From a checkpoint of a small transformer trained on Wikipedia: a variant of SOAP for these matrices.
Each number is 500 + 50 x the weight over its row's rms, rounded and kept within 0 to 999. Layers, rows and columns count from 0. Numbers have three digits each. The size before them is the row's rms in percent of the matrix's.

# gate: layer 10 MLP gate, 256x160, rms 0.224, rows 200-228, columns 0-159
# up: layer 10 MLP up, 256x160, rms 0.24, rows 200-227, columns 0-159
# down: layer 10 MLP down (transposed), 256x160, rms 0.225, rows 200-227, columns 0-159
gate200 107:519470500496471430460455502419378477522506514460481478552473515563506491551614484468554481533398477553518482504512490474394475463465608542546471517520499470438478455532505488485447435465478470616432473530507544529530443589508506503491518503567538432549488547519506498458454466454519473385492495492507437546609395544496551423515496511509594533538500503457521551514556665485543579535493546517521466388526420485476513433544401540557511392469554505460575433558489485477368557502534546
up200 111:523468494586525425452449526537576488552574487589506477482484518476438475488528458558548459559500498512574540588502558513489523455509526480406465546562423493544568512528523516411484488553512525505583450504376565496524482489460484573525557474416492490412483405480558578536521612508499611459566536568517489458510567450489489523440433454554516411536445500522551527556554477588517461566460425513531488497477532562594469461473512478445364442393480480642481507469477460491569522468463460
down200 112:520495634478417545565545447487493444589521480538545534465480534465444456498459502540465547461542549407476533575533389563516544444451498513491503437436539459486605489505627515414497458555541534512530522467545495504457517494469537469493447409609583462390508597465475497518425472536430540594478607508555520452462568449535503511551530499420524502525444475439554515442561464550513524422448501456525586498487576523466564554509500478455495526559426469445561486558583509456424416511523465
gate201 115:469437454501465453565595430512501504510412513509440537453396417455376380485511430487587512441494504407429574502419458505540415565519534483465468551565531516464506454569589534522488550532559565416497486504460494501475512506603429559549476453524430412509449438377472523475567435387531490502502486394495497492506470472493437513468508524553521554571579534445587560521501510520519463539490475518511486455493536525486493485473493429486477584487522539564428404497458517403564476529514535
up201 106:408502516509480469570533540501555478509480513445538558476511474470555525421503562493421516501501475502449535604433579447472445533499540507478507542611464503521427518570465517474449445454592480471573536556472486450494436502541473549557503469445405561498442517497392512513573493425575505462587510412514587527485412444539434556569443575556435416564535452434576549441545444469497544471482462472483504398535444611493454451571529513510485485467466454593607509534453478527504511608556481
down201 087:524502410469463571462567517417552374491530485547595565514560502421485489476430553411560434501399462540539431525518528462562516607509448488493505484471471550467512546466446451514548454402461549486504389501496515459605426387487576506550499400541480511483531654507522559516438495463487542536523522395516482456481414448443505542546497534468593542420563550481507441431451466539530435434425501532477470493563487507536482504534513470514522492516459507415572549551499521514530513503496422
gate202 102:528503493540508547470464543506414410504457465482459546484495577483479478482506476483556471515463475394489456569591575470573480462538459488466442593513535523415577481551436476529508647492487510475445525479462521517354494483490586487494560494538548455549567432447532510543545536451519503556513543468494541416479562495600483599394515538581529531614529571448484605494520497552546497543515552575531465497504599502545589411554463472544425544462469474535431527588578457513535470488483485
up202 099:480479565513461442543513430541371486497515553427458504536491533508442577490500421480543507443449399443510420552544526551494484452525514487438451478517455567426489442547440509572598497516509449433495530615490599457492507559541480545446499505543609521556505503443439510495447453508509512451453448482566463502481500478591446480447456489555505493407510368517532488537400500437582461467478577447408444546514447489447478486615532475566493541484520396532590510555462578568548487535450477
down202 107:454489476538562440527425463462561538517475505474527519616586594403537473565491499461495475483415482448533468498537463589548521603467511551474472480495477575603486439591531524520584388422500504415467530487486455505461500442495563464489513410485560539525467502438438518526513504519534504527396530461590424419570498473529477480459523579623554555479501500598465567450465556523560511549434559517514555446454532452467424472517421503499488541551472487531601537451476573569512541514581446
gate203 103:616566448450412532447552462434408521547515489449503477577460484472523508566506546478496405540608538574536486427535530469573514524494478458519591425538475548552548583534465489494542505520471536419472480473522504404553345406448483607477488417499484507458418520539475585480461436524556495474504491489554427504507490546428463505485546580458489488500501555550522431458489515542490488519483494434562470504484486474538505444564461624426600531483409487471517460554459520560482564451426410
up203 099:537463597495585639507533529519453473542452485500485465537496631470563496479494550519572498501480538541479449460458531448474507501458510603483470455499495518543397507570491522501534529479571477485434416621531481489493537547426481515528566488587416533433458499467468448483511512518538471494481460498565495524458470409566399494560523507426519450479555529582391481443498397517503493526568490563471495467505319537401443485463541487509526490537567528451625538559491499613495528520521504
down203 100:473599509550534468518513446506577435563499541609473471535460483568494515569562520527538500512627561463500579463459501549471435527548442488482415516556604498528454489548476523634512498540528558498458549419577512534504505406509505515553381508593505568419584397541482479518527531458514469542522507527484540551515593450463483438551486457575504569469518486371547455503535494433550499540488557507503501561491442549493499499571497485437506607569527512553482567551552407491576454464428510
gate204 101:470440491505490504424443528466488513486455446536443512470488587513502464542563525494452490537593493429557489492379467567532402538572475481487385536424504534417463565488402545393457440561503476501498539437520445472516545501450539443548518517515521421413483457573460520474561535480517485554496621528478536426432531507550501466585429534487536466487521526504385575594607572419453417527427463443518458534444458426533540400445491541527489522547489506482439563517586496521541491451523500
up204 102:564482415523514520464420533467553531429519545445506527506518457485489438457501436583544457575504511512475548507400523499469529550538501441486643546552518521446550553516500487514508472502485495505481450549445432519518551513530458427538384507505510475484493466340486511510425505481425558451611485467400489514474465583480506624497484482472469603467538499553455470607568523428547522463584526425519451518545483604428547450564555592583468462452484466528540522591446490421510543557488498
down204 102:485504507533516534492524454480537526537502434511596536491491483518518491561515562460536537490394460433390473476414455578502548565428453529438560563544537457583478551503500506492485501518449535575414402565518488570479482418519467457539435398532393450440547449506403508480508508467538515527558574467466434484548554533415577520549410581495479511472543442550470570495493478537525423453447565414498495445566574494508534519505458546480494597535471570494544413608506434444468599541435474
gate205 098:458436515552482581524536530403548429524456425466474543519537545483565474473578469480336535580523430623499496393491500534590516418436526460543530471585523423517412502576468467445552556436471519495555453525496528493513531554450476569588475619538457433491526445511455512431537441446516441537484511397509572549459524456494460522502547513530469441532443508556469435416531494526456547432516399504564510484518493492472492530500537520449378522489509463451605508538496452563524533495472458
up205 097:361515498496492416496474565506489471456505482574523469523525581533498490539525399504486499484470519485482487526418528464473479436578593488483507494382575491542611455521545521489506493456571512503481553442520531500373463490512494552573475570434489504457533473534448581470494512499512503473524434455497556410459428531454424538523504489569666521475428516407528436514418508446480621505517442552485435532587449476584527495561472473453451571464357538506474456521476475525570461499428509
down205 104:437471516484537510558552472459437463532520541425521521560398480418570419533517533473459598475464476441626475558504452510470444477454472548475516458528503480556546482493531454517406459421580537540543555414536487487502632445477496428421566507458419551530470621539515494434468523489508486473403497541489458482572539439549611510495514473605512452515589430452562444490443530515554414504495542579440498510441581548534516487471595559510512525490536474489488495477472545500522414544618504
gate206 100:498511588486521472501414490466496534514433471508576489429429499468487429520487457512528577491474521502609559496514550443482504562579466498610505468505547559538503492484461484522540500511453555481635465438486436466505524590548432382432504486455471430406460532405521466481599471451592409548534573571581516439570483505542558460534545524577487534449509447510524547602482491454529505555460473490575488492487447516420429462446554411400470523478575521494606497523422523535476508514466419
up206 098:486444440473612420480586530492411510546490496538557527503436473482545400465538582485470568493482511496430452505422494412527567568596467447490490461534518524561476528385543495508489486405488515509441495581587475496510546584539494519474536498531456516572520489489462456595511493490545528478459479502489567499480469449394470624506548440588420569458486509526542453502462450396543452534502479510543559403469560538521474499523533421587447507460509451405473496424563520551529577402408477
down206 098:501608462407476487488423471567428421601434472538444475497470501481434487504538448555507434555496480520581547529568443515500456583506529476564519526435494505552496467526510488549507581477469490439555455475423489527563509516438575476447438571450506459403550484506536447477549503502518557515596515541510483458544421497430537459525417517530444427567548479574515453526523501529570587514599436569459537481436572577475458462593442533378389491474512513458564422390495509522562485558481497
gate207 104:427488655462453442427502443552549548470512409554466578473483584442484526531495482523449482476463444551440459541581457581491506498513567593460544541431602524435480449495502561516469528587496415530502481450459575549530592474535437440526508489497557518495482418457560479582516463530583501442371584458552454500448577565503488510523556489539474537483455409482521533521485603505432479486469512573506506507475523387459480488598436517447473517461499497464519512500535498524530513524358450
up207 101:522517479537521493531463536475443583528512427546486592510456542429514554412428464463567417495543503514453434510527491500541464547592505483519534529500449492396491523548636513621470518624490487495586496537480545440508510457485513504541501437429450548510550526494428417563457511469525550531468540526538459506528552419463408450496477536615537509534426422508388518479521455458553472483601520453500533389396449458554506524554616561424510529490460474418512492486558473511520523440426507
down207 107:438413460499492558569511549458463466477465519518531457458505486442602591519421412541500405485498508505493410455452527480595439493439468523519451634500518464507441556463560474561543467546528510468505600490445500536488471611540431527544509554522501508537573506493426432452420587468460528466432481447531521503455504514516389526556518525567522542549452547479440530571454445598518518485546408481503549410512544556450430498575596468459477491516491587461470499537417496535566461378494458
gate208 103:495449513422525587483664638446550606488490546530482539555500452531509430469419510472562534412500565540495448426471587537508587454493479490518579458557541480524450479426474404488533540462440446478483421519556464531428503430495494506584456535504502453533497546501514520488509507556535511497500547504457520499540426520476446545445563501545527481559490528420550471507523473467455439500489467586412554586519447450525592491517416544492510476614508484587543471526440396493554430587571496
up208 108:540418442536543521509464432508384545506527516430505461542516507492459504436462462560508570463544566546404533497624538508589395536545368475491565408612531508463500466508531447551477427508552519523503492486406482520543503490556559447533504432582468421496533496510414479423478515572567480556509582484497527431576555468523466484557469500567505542527544484488554535546389453348512504445568521437500536495543493570502493524470513550489608514460485483519416482557500540479464472542468578
down208 104:542545377503450457430462459487512427433658482467506537507526560484463483536408534492556511580579537497490429440548509486406472584442456459394415452542472473449619499525414592488454449588477515471474549516432468510452410481575460560571464415488511579535494563567457524445527449493580514472528554511505581433465589540576540503507450446481509531508500545507541532494575424538482425463526509489492438531548453492536500571439476546476505459451490429491549473538492569478516475528514445
gate209 096:499542546470526544521525506543525428558501453389495516417514493540472488486446470517514474452571446506498443467411571530424558393435538479461538407488512499472487455533509503498550493610429478496453535525547439544522526540514527450481468520657524433480484476410463532428537529466528535538503585496525528576424575462398592555470560537547499510527492466441458475508461593466531437464449415566462530537481500538458462585424537547452487592463522544584443514471501463480597443417598584
up209 092:529554408542544482544391470444539489420452560523461395531564506505522417494521447445542550515485518531535483583459463477468584548456484507482480489495449458462530437436450510454573563528529515437564474503494471528502569630474518419487529459603438447472493527546536565402420503462552554597428542504517492579540501378447547488468530525424521571533485455525452538483464491439405542500517542497533436524509463471600491640526547461536470554473461475530617603506512475506491518512494563
down209 100:546472501582493431455496531490425450519481482507487491461598407536483575419511529446553438527525480513399537482469521488569549542499453455520555550482481491530558550510446451473499515488470491505481528543517486407494542462508467612434515589511561467539425442514435489450547463448586544617626541393409432497624508564443485427493507544541556422490519490555426432542537401484474518501595479522541543541431439487534470515435520609468483557446487500491511560530511557413533481553563522
gate210 097:559562518535439434448478548534539416458545558522456514536481431513548430559535503436549533353584466556501543415462524576545473494458484556486462540620537502483518525517525404427553430408506539514522531553540462520504552631472474527493419371503427523535546453484501545459443516493506495534516584520615447455534526471507520609528513519534407535533502469569444566510460512438454488500550382440538493445501475556450444491502420529518520533533504503511472516552432418442579522499529541
up210 096:482589498510553448497518574508481416446541395590522509450464431548393494570504557531544555462522490523478470511410509456477485476434448580535426454539535520613494496485471417506504488498487504545559492492511485453413617614481558434455510424473452472536512505423492569482393486473555480423504508476517474541467508516461457455620609461444541499540580488556365572465527500530449490541517478499483449528523507512465521469449439477424469615498586466546554542583519541485504425548505546
down210 083:564453506519517515470440425368495512500520458464498481473589439532478492557478560464535463441476522470539523538434495559590488489449554477516547469426557430484526528470442557521525625428525483532493492449444512488471397546431470524492499434481403518531515493488485479475582441576463554456534504567479553503518474413416510546631513626478512452477443468566462524587423505524418481541488585556436512526519488485513465540613549495410530432497558531517520380482477486502624538498437442
gate211 115:507494377446452481472494505486461541397542432600537473403474572527419521516499503520462501540576547531511478438509475564481490584530495530596483439424584470480512542482517414428436440489372478458466487471465448453492486523484601585515517461556549529442526525524470502487418479550518559573452562486593489442620507488475441400557459420520499583439505573415538570496537529425415445489514503468450502460484491496532571489498527514503589575507486438539525482552444549502576443443550506
up211 100:499484489471472434549401530532569499564534539534591438547485430514601399497546452500555507489498512511505443530557478463507489485497551426396492496400426453466578417498524466632498458485528617503495476477520479505476483409398481510495571490503475470583566503501592376538481465502512568504526526522577475467531577489487452523532441456451612450427548505559563452469494586507554519542511492441577551525530515450474475491490387534469465471522503513513545615516386507451546533490542569
down211 107:481506550427441491534466448474429365557414448521496554514489476495532531581466470474494552451508521501429426466472504461495511464467417448439555523416415441460540465429488550514475542554565420493586533496515500507485369513413474479513451423425558519506576489484428536425570469482483512476536420534444531522466517458511522564505511527531441520515498456596568462525416523461554528538512475567529429503504406479431544514469315580506469454589498545525514486435550421448470554545469551
gate212 097:490549562523458509604469555461638479503561519543491459551480457478481463485608460504593460531380467465504534485408564469514542508499572540562521474529568481534590445520477390408471453418498499532487513494479475514507561508549467502547439572517517482487482500472438493515609516470602472577525486524595550453612426469568499540414516461577485467473508485527513461500496551473424563484441518508574527385448531413435535409482378508487564501503530550532496515450450478460519432465545448
up212 103:497575531385454456478596462469483522484460528396472499535448532623501487542536467553490559476546518536541439502443524481449341523446489502535537586464510513562544567538517436550500514628456481587524505558486500466448504520401576530414549487533483435472496442520479561463489488589529531493539483522607512447419532529477471493566539444478528489533516500425535486442514528518569541513420528416582521514484515513545563538575645462512417546485413467424482455466514488501421478551449469
down212 100:480445525482459470432538560605473552471483438494465491485521451423586535409490470495569453391537465474572500547498432589557524513528503497487455526476489432542497545472479526453413503504477467405353577418601457389511479499495483413539531591540479444574567517483509437462483558499504505490525488472435527482551535509526459355445504492518534488485568486501490401561463609505459439478486515492463541544528489564552454507469497504526509493523634531565496491561373515489489494546519607
gate213 097:496499521476406502584579545442527494577368557456451564557484440469503535615428476398536448530489443462453507427473482508430466552561445605482545514485526488579494523458460557519447454598440459473467514496575453442524502455478563457440599587441501465562433460473455465447554523436549597460463482410490417573411517522454479531467524482528479502516484400505499539575502472455536514573441463540570556525488482457586523551505494543507503498478526373494465535476530483479440410514473509
up213 103:446538526507557465488608461384635461482508567562522589375484484428398545532538545456495480608567455494423501492502498466399533525490450598527519443453495543547574539554404485521514506503485487445466478508531544561485502518458470456419543442437560497486529508499510470542497544554565467535528478450505513535556532339556485488508536424459479476482426489509493576462598566414590518451503506581500538512467494448471527499472460474445460438496553591497543478464480438527471579578448503
down213 108:446417580539417516502511558418567503478490556574611516530510508552476429534473402463479491465574507476439482471451495487480448468426574575543489481531529499542502480425500562489511538537550474391504559486652515502544516506567460473540476479439485524588600476498542452494538523497475566534357531417535516539510493543360490429458513563485523489452513522494493542515499586436485495500493405454550488514488542395499443518492447363480464555482474529446426510430399474533496437527541469
gate214 093:495574458460492446403487403492549482510480516580468484435500508522474489524459416435504518496614487496470571430414535412545416483472480492491578502523560540501422482451434488557612517454523518518535533517456462448481449560511439589507500468451487470407501432501462528552523464506507545442507532451490532477419613471482515579548480466534528546524495441555485568494480423448543461530484452504554589469521478357468403506500572488498532616396574521585477511562510429526382496441527457
up214 095:458545624491490565530470527440610542586500456513536464490463481549463432474532498435487570441536471498506517458378448497493559481476440468492467432481609528455421502527580474547470487460555461522461587478466492597541426527553536493546637588474534530529488458512475461521413512421540549594498473537473499444505377503526472461487485574543402398513450559468461437493551497495476571564546558556442431572474523553543500501492530486491532464504421517455548443509495488433604482538499594
down214 099:447553452500528435468514555530445508518408540529479492529518446504447498521544474468511385509474524452512508434513472610618559503455496465516483524546481492561504396390613401512453540423564536482571444480448434510484504510539443515528520468557511496531455644442401573552391498459555477536567468522501408567446500520497519521435620566563546456526498525444426520488557469489448502463519420531535464522481526527488476578541447481542553440500558454490475479417486493628453490497463550
gate215 094:493554565536503487529469570516451575419496535510476508383504462470551482507494505556485498563576525444459497416498448461523517562599582471509536538592494601466488424534536497447524516436508520521555440425524468444527465470439519558431530479500489470454503514465537524598479465500526542529524457488458508498495533461479607476376534620493555535454571471465536578514549593465482546507540444414447578513432583408522552444473474497568560611588599547530475449504462498468422575409493503
up215 098:546539525454512571578590457393531492449380563552561505548593558495458485475423554494543457549456537443508527491476535492512491541420413501479468524436551466552641497453496520457448439554609465489451490565520467462427447505496479409475450449496547506543541480501498443537455484548475420566549614471485504512528550466483504457511485534428455429407460500491476553520454589475511490488540494514585508509527550504495460496532358528490615496494524549398517580602490556559449500549448493
down215 101:516482546469451429539448575539536435506560444506520473505432536548499482567594504612377574415509502514525542471553457497431443525535544513549537476455548476489398478412473565562473549460450431539425510521470520439437533540500525483483483461361471524531484507506543459495516508560493413494542488412422424409477478469542504501467438480433439509490460534546460520547445489403568573455541464495556469551501547465451497543392543551548497479494549619607468489542594501443591459465480531
gate216 089:518605513474425460460582553486541433491440486493490461563442509571542533561457611462414561503542475541550560446513563538568495522468523424533651503507484397500482527541472537538451613526563492515543507508442517454482401515530485573558463464508509546451442517461478531521430494462527621613543552475531422558520505534539503523467481508516523512525514460483585568354520438505479381483518445480518513427437426417504492555477599541510470432571506523539471458491519539519418489489485487
up216 099:559649501431511430494496501398537454524466558442518495522451530578443448429496543472451469454585533512452502492477529441524435621534467489537517544505500432529471504520490614492475529536464477397517521489447453577425497498555445539532555531489498536530607410511461420547557501464576584536456526596520514448529484485508495419497521526510530493410490446618620545398433490528424432489472357503500489499524488494494498481476542468444501502521455501554550443481436585411505474535507529
down216 089:511508427385507602590450501554502515501490444536547478458427476441464449484413501555444472397527499442527406482569501552549498458474488490480523596525536566457495475485477600519488515526488539501560456541464473531422455496474456526489442422539340489562501564505557518546556532499540429565579552441473541587551513494594497424549470509492512617544492440547476501474504540514507513457544510374407436471571523473433451462488496544519465451513541508501510452512575424598462436516597507
gate217 103:458492450469448479472515547463458521505503464555441451484548629558505360542550461452471453544506488558445441515459447505492501512571583500485480495515478546578509492501494471454448471458478548454582534518465485511480545507448499562498541532500427471346529474543487589539541469508465529531480532469375429559573518541454506483470456515618635471576474565578477563551535419581537541445467543563506505548536403565428483437515505503484495547438485442533566469572504453550446549502483629
up217 099:513502456474548478477600497554490497509479496526482498467490517536539411525533403588523455455573537507479557466442466463479472514408509428480561479543591525516502511477427418418460418554510540518501545474543467477523551461455480474505467560524541465460503563614521549530440460601481405498586512547558478459434509515513464442365571514530450581459535480543535454472502447553515552485478469491568446515478461531413490550625479544534588425550510565470389564576373379469499505504515479
down217 105:509501577541427509531563497555598433513529512459609477492516468458508549538506492438485530516503474429506573544516522439518542533480515442516431512376496574530460476501561468448641506555454561481506482525566552483411465485576486470561430489515507519424481504476440448590474465525571537478557445503525525553468477576459549480541622492422482543468549453627562470492462426514523374569596468538474511391445413528459479582486458485539538485452425467566522530472503480487437496562435451
gate218 095:421550473465560444488461483498533495546479467460507516531540541495497476536555489563504492474512436544503615473512378494485461479462489507521490456589515493551390440463460499469500472558548586518371481519476442422630547562454566591604496491510485404498510520500582437460489355566514543489509513408585570509559553474465585532478547565390458472468511543492495474430440486415425515525553430451540471487510518499604529470501429482560466522527509434586532542508527552509471431477495541
up218 099:502559511585511352564560578481441462483440629441471454532518541545434464501486499487550551451450545428458556498447490402505442442472548455557490496408475598518462459591474449486519441429439453594619507478543505516503494574512483480488559454565492449461517478544559620553517508557646489472524543494485494527540547493512460512435525499425514491445575508598581535520556452504500460466465486474456479503477448546467520555521559444520461495493402478465497597510452503497566449561451544
down218 102:391440479473464469513470527480503535478530528512544470597441507515537519425455491520510498562488424492572571508425670436512511481491458507477573449456526510461531466466488525488445530485601484485480483429338538509502553499476638570490464523441459555487513585499450437545493509512435480512479507402493440573515375559475558557430498450561565557443527573575469573582540507527536547548495603450490421456556433419522495585524443452481552496532508579495493529511519528473496534490512498
gate219 114:521513471436460585506492489477509517468521514519558536610492527501445549472482555502639547460426468521499500475528520526595474526487495475526496421407452521528493591430451454427493495524425519508431451563539478400566460542530468575562527481467531523448499551533599442425477397412456557505533483583544432475469596614537479493451400435540538489519487639434512499465499471466526482542522495521541592443399417556540439498463462504486423506533510463501556473518536492440548480524394546
up219 109:500500480466490525478436520453558411467406539527499501546519458535540558527476474468545486497580478537517505508527577578455539382582539550587405574517469388578549547587479457538485523463412528490502499422505597514562500466487540439456532565631524549471379464486448512474528587394632511482497568501472505539530412558531503414535542540534467454491520459479469532464531479365468433551432485527470430514483512438587528545495519526491546487466498455479493488532461557582538474548516476
down219 085:457524557454450472493523479491576555512489527557538471504473571515489502649473495496508538432468466387518498491480507528466528526479505532504508527459501504485547434504574535471468464502491427590485529456490530634418484464425477441527477460535467477520425512503588538461775562489492489519469559489491555492461413411518462431498478584498497422497456505524498520564461494516455545434537481414537479537598457493505476500540552640535575533445517555457423476478503510504549520439536498
gate220 098:520532481465549555466536535548462409413438450510515434538460560549468500572417580423516495460460518439550446511514487469507577548510471546470528471473536472504521565443403494454407492527427451454527540470506509631513523510493551461577527457563546475560433451529496480542532518453449574556349506545425507510523491573459533475408428484484475562468519511534603584554505457444516510538505458537486507468395579456543506643495471377566591485500502439573558541519471493500505480531559523
up220 096:423521514447568517456523533524507572393481461554489558628423507498491460427494563511467487513513462483473418486467466457473560505442510521421515498495493528621584560558529479466508458596422490537465455531460507529487477565482542450577465461562606528449494465540493454536452452433458493474465482518533456460572527554561583449525481499458474432552467517470531459462630499484521481459503408512581472458443567538487501621440452514457447387573537437570474512502516469405402548497407562
down220 100:478455431380494516477539501596600483427420527554457536498492571572566487445463496457437461539478514442421445519486443585467608560521542502488465521514568586561486583433426397495505511580605479499498527440497560517461458427471541502495545495548587444477513511529460564593376460547495497489516480482504513499444512445498581579535539478536534519476573575507423506551512494558508501522521561612491411480507458532521426538530494465446482565550489488460426428515481513523570511532386555
gate221 111:380508431449567590456491527516458485571550459491429526477399477551489465438503488447512531490515499528532492409536428593485429468525610548419485477457525511560521496471478519506460488500465514555479399606486455505525596494492500563501494457417476489429452463472515567471437534476396477535521555558488536399601535477486453488499505573504497546567520450519509529477554426476480471580522548480526526543490574442455422473455543578478525456519627418535513424506452423585417617540524472
up221 109:518515482490537522407496515453433497519510500480475508429495523420557433506570556503432547473523604514428445499526585501522435491529599561528531431553524527416438456464528462544468484518443555393564477489534592542498552543556452440347551608561488511497498538453504533446457441503536412464551507426426512548515435517438490476557456433542534540429475471582515560498442564512560561535448531504539547466553474553505433459583439601494467481497386515406465524507507522591500432529476491
down221 100:532504451481514437512517524505459623586530515485487478480477490500513560609469544451550464548535530455396451479537536506482475506423468417455544532503570557461521543496528461502478504601436530500455544547533618467481497437543502574580509462469531526485479523502522508467524571565462565443480574456543491513446504539498447654638494580443534539490482520492494376471506586519532534480461471402457483532616501492570491480466503527447513402495461593474580515426458477433597532528590557
gate222 100:506562587480549451490526485513487506470561503533381539474515469541496539433526586467522468472495559571477549586464513451524485504444578475497581548491569569497447449589454569512446479445531553558441438489518446445541491539503507473501595530519533494510403583590494565441577532465468526406684463444454554485491588504397462456525471568554498560493484446457478426469526517606563552531404470457527442487501472457395483492474416495514506539531518426511446477548552502524491536468488423
up222 096:474560515515479518427571536506466479511550588440605500437457489543392493536472526628522551504599558501529531530455470540500418451670436449483538495580512491470446515467569487492444558480418435553466503485559518457525566452537517433538479419477519443384625492442433560449521478463558404527550503551520478465541509553527446483515509514500446493423527446519540514416495426429461523566604511498445475469520415439509574532517537492498537557439438548546566500511533525512527507507490563
down222 103:502492478548453503515509522581419510446466540441411548496536497440441481374609434501522534583444422496522418548475455515474604492470487533550429458453499492490548435426506416607442523523547476488572463488455506480534557468460490483476439487414460526550569505493451454506443462509481510459479576442498471413456527459573567496461432572537485536579444509545467552407423533446562466581493479485519525461487558399553387531535438474407492570538508554493450404515430560458496456490477442
gate223 106:488608434537473538420398514496466480464440530455496435543432543470568477497567424512577519560398534509509502419532511577492487572520596469463419475559469458490496515509517491395517494458512498457488537455391479378511532454466530429499535424541456441544464497546437523543526503498602465559451610499501516520499532494546625593468431395525459482558463455545461453494546440537449496607486595486451435486455565555493483449479572478453554534422569494499511495511457501544448560458493469
up223 102:511485481541446483428516514601498517489430506482490441480438481510447470416474412559505501535473518500525556498536508570457501531554500491511482469595421471394443568454473455446454437390523462453514505435548491458547459577483465522396520636514493475591495454512515424500609538484508543610504513508473440567569467556458499642433516398461447483507465514527478492547573475539471572440560560473501519483422567480474591514546564479490466469471515589463504460534527479525437582480628512
down223 099:424488378540451506524519471602548458432490488507476446523579490520514522485477540492570549590461444533577539513480594555565557538574513505446496553587368518463542517547537514529477492480497506486418559457527531511510514492461479487498443536604476425544450554498560519552647563537470459502463455451446530474507511574501526535491540410526406574550443529508484524548518471460420473564559551602421397468459534524480552567491550433544515497496503505544523479485572516504559560428597393
gate224 105:413468452491539480525523332493420533478500477551542491525515519499503557520566494412459468489520465517454490453476457433477592527508519458440509526459565521349516530512492458448499475377471583576577471510497491472510527548426565465680517611532419555458492469523526579498443557439488444458520562511489464412505484432512463477512568504533507581392481578496463440535520517477506468427495479519484561426493505497535448570475487527572532503555455454485508517585411568516581502547511489
up224 101:483527464451467417541488505430570593516511478492490544511466492480509464491479541517510511531508485463518532515486426523501552480496538329640472558465475516462478497565474528478450470498502498511543524531505571610554468493558447587622531455439429568445506603526503466545453541450586498445488436487507361378439543488525468533419558576486441501530428510609430566554519556528537512493440521498510518520443506415497463474483450478559578525502549464442472461487571411527462432507567429
down224 101:468540542534510552421498589555561542554604538555575505464549469494462555529456450470487372497541468409499497587434524470497471542503572497502472537536509443489506511460407533504591526469423450555518422537547595490515448498431463540524455573485501462533376482475616417413439571469541566397405451523479483512487469602518581477516533524524512456464500514454556540498496514478457521491563597491431480486561642499450484489533427472514474465453417458494488449433535518448556498459479499
gate225 098:510498455498529466511538450441547512407561449502464529412459480460536457524449491419487508468526580519442594497578555450457522565563482469514556464453467501506448468500533491443542586454564551584555579485488432510493414429497471478495518407450438553532482467529581549523490486486455563551415492460440414514524432568552549552474587502671491608470496455477485525537537534578506461512387435556535449522480442488418503447441501527502548561500498591523484456572502459498605513546418465
up225 093:438453491472573460562545475499486497535423495577462531604519434524566447521409370450530489478532515483673496525452502494480505529553454474518430552550486491537436527514436453480458507467499561521501491475482477481493501476570443549498451487537539488486453455552468576515517553414512548556554488478576623470406515543509559418503587497453524481430478523509534547492460474570404512462463428447456531511523556400502439607372581416468550535524484440483476482528439518591519510582526447
down225 093:488552497586546531578556390475515564478485497558442496438546636478461494450462442448554510520551426527427481480477575499431424504497467459492495512525451497468442418515477522411541413476498535450465491591494441483529537462535532502465380500607492507469603478489539570524555563543499515467382513500487586444522602547519499501504613541522439499463423553429507597501556534505469489488494490573490462468502450581457464522560514577469474594523466450450505505460461383534518599495510455
gate226 089:588506515477538541438548482403614477434507546514538437525570506472426457569520500438458448550504473513531533515536441504456505490568433496583427517446549501444459442456518345501438511523456427523373551496482499521545524485514537465477641494568493512474562488491543469501537453550516450477565453537517532544520545396484390467527576466588402539546575382512477532481426472487479465461503526513487465452505503529585564570470548485518528437508518477543560432531563571449471552410525552
up226 097:553490456525485545522511490456524497447533460448549584387480496458458436446609473511528578540427532537500515517486497568562544480490452502532465534465464442499503490471520434557534476462499499510542469533501476601438504559489572570511510414526549500542552413520603455512435435381449541569458463576498552449450617463556462528464516479449429503612464383548530541530460379491419497563415472472497407438500561571548515501490493517465495509552537530470531455583586514469438573460420537
down226 091:550456492555532448415462585564491511533437519564481482528457495474509487518469447471422460425514467523492509541518488513573479550466539523506541537453504479542519525458483551519510548558524527445466530430508455493405467449500476486518544462514407574556487560560360624504579580477471443490426497475496525499496545604514549392392453453528601515462407617504530524506573523462412562524569411463550539585453545430470521484539518577531517423467482478526473560573399492522568450552442488
gate227 092:413489505558576542548490481366475419391457428521591537572484426458486451552520478576440488413570467524520470576509531456527464478538508473419537510540443457534419450468512462410598503521570485474480575548476521440508529532501519531498495510467405483389443522499556510497553498539502480542570588537550584559473503567491537446496484495493447572503512499505407472463538482471475496482437437480482527564477468465457499472490503512521571554537538446636498541482572429615481346496458531
up227 093:599544461487480454472500422507522458529491491491445430544428506422560446454387422432538430597527491489525487400466511579439433533517470546518434528478579652468447486439454534442476481529496462494536582470553552537426459475528492457458530519544575477459424443466456418537558590556530462445510507548550501588449459493555516453562566411483578403466526470533490448569520517433516570496521484539601549496467500540483548471521540459417469486588538453489482461525449408459441524506481484
down227 093:516533560496472520390479390497594494469438507526517512558504541505507523437474477593437506490459559556494530584544622407446550575577546474517454490503570433603496573420495466503509484493457451494553469488549422514513509421501467484402480584398542479475611516555391534479456430535584497577479482555510512515458543462523440507435510549476571468538580482555525528488430445469500490418512473522516515473397520495516497557536431482419509437541517516400554538518495478587556454531413471
gate228 097:389469361479566532559533500582553469436523326515522496484500452551469561506516489407506561454548470513530572552542534586402427478576543487460485425583539553526474529447501518522508472471484408492524471482510494494494525526555517549541428493383460481556492571458485538338491549397490590560518550516491526517507454518504544500448515431464514479367458507501487543458509575509538542402487427536541490536501509481524418418554527561523489461550492428499524488499509502537444494449525526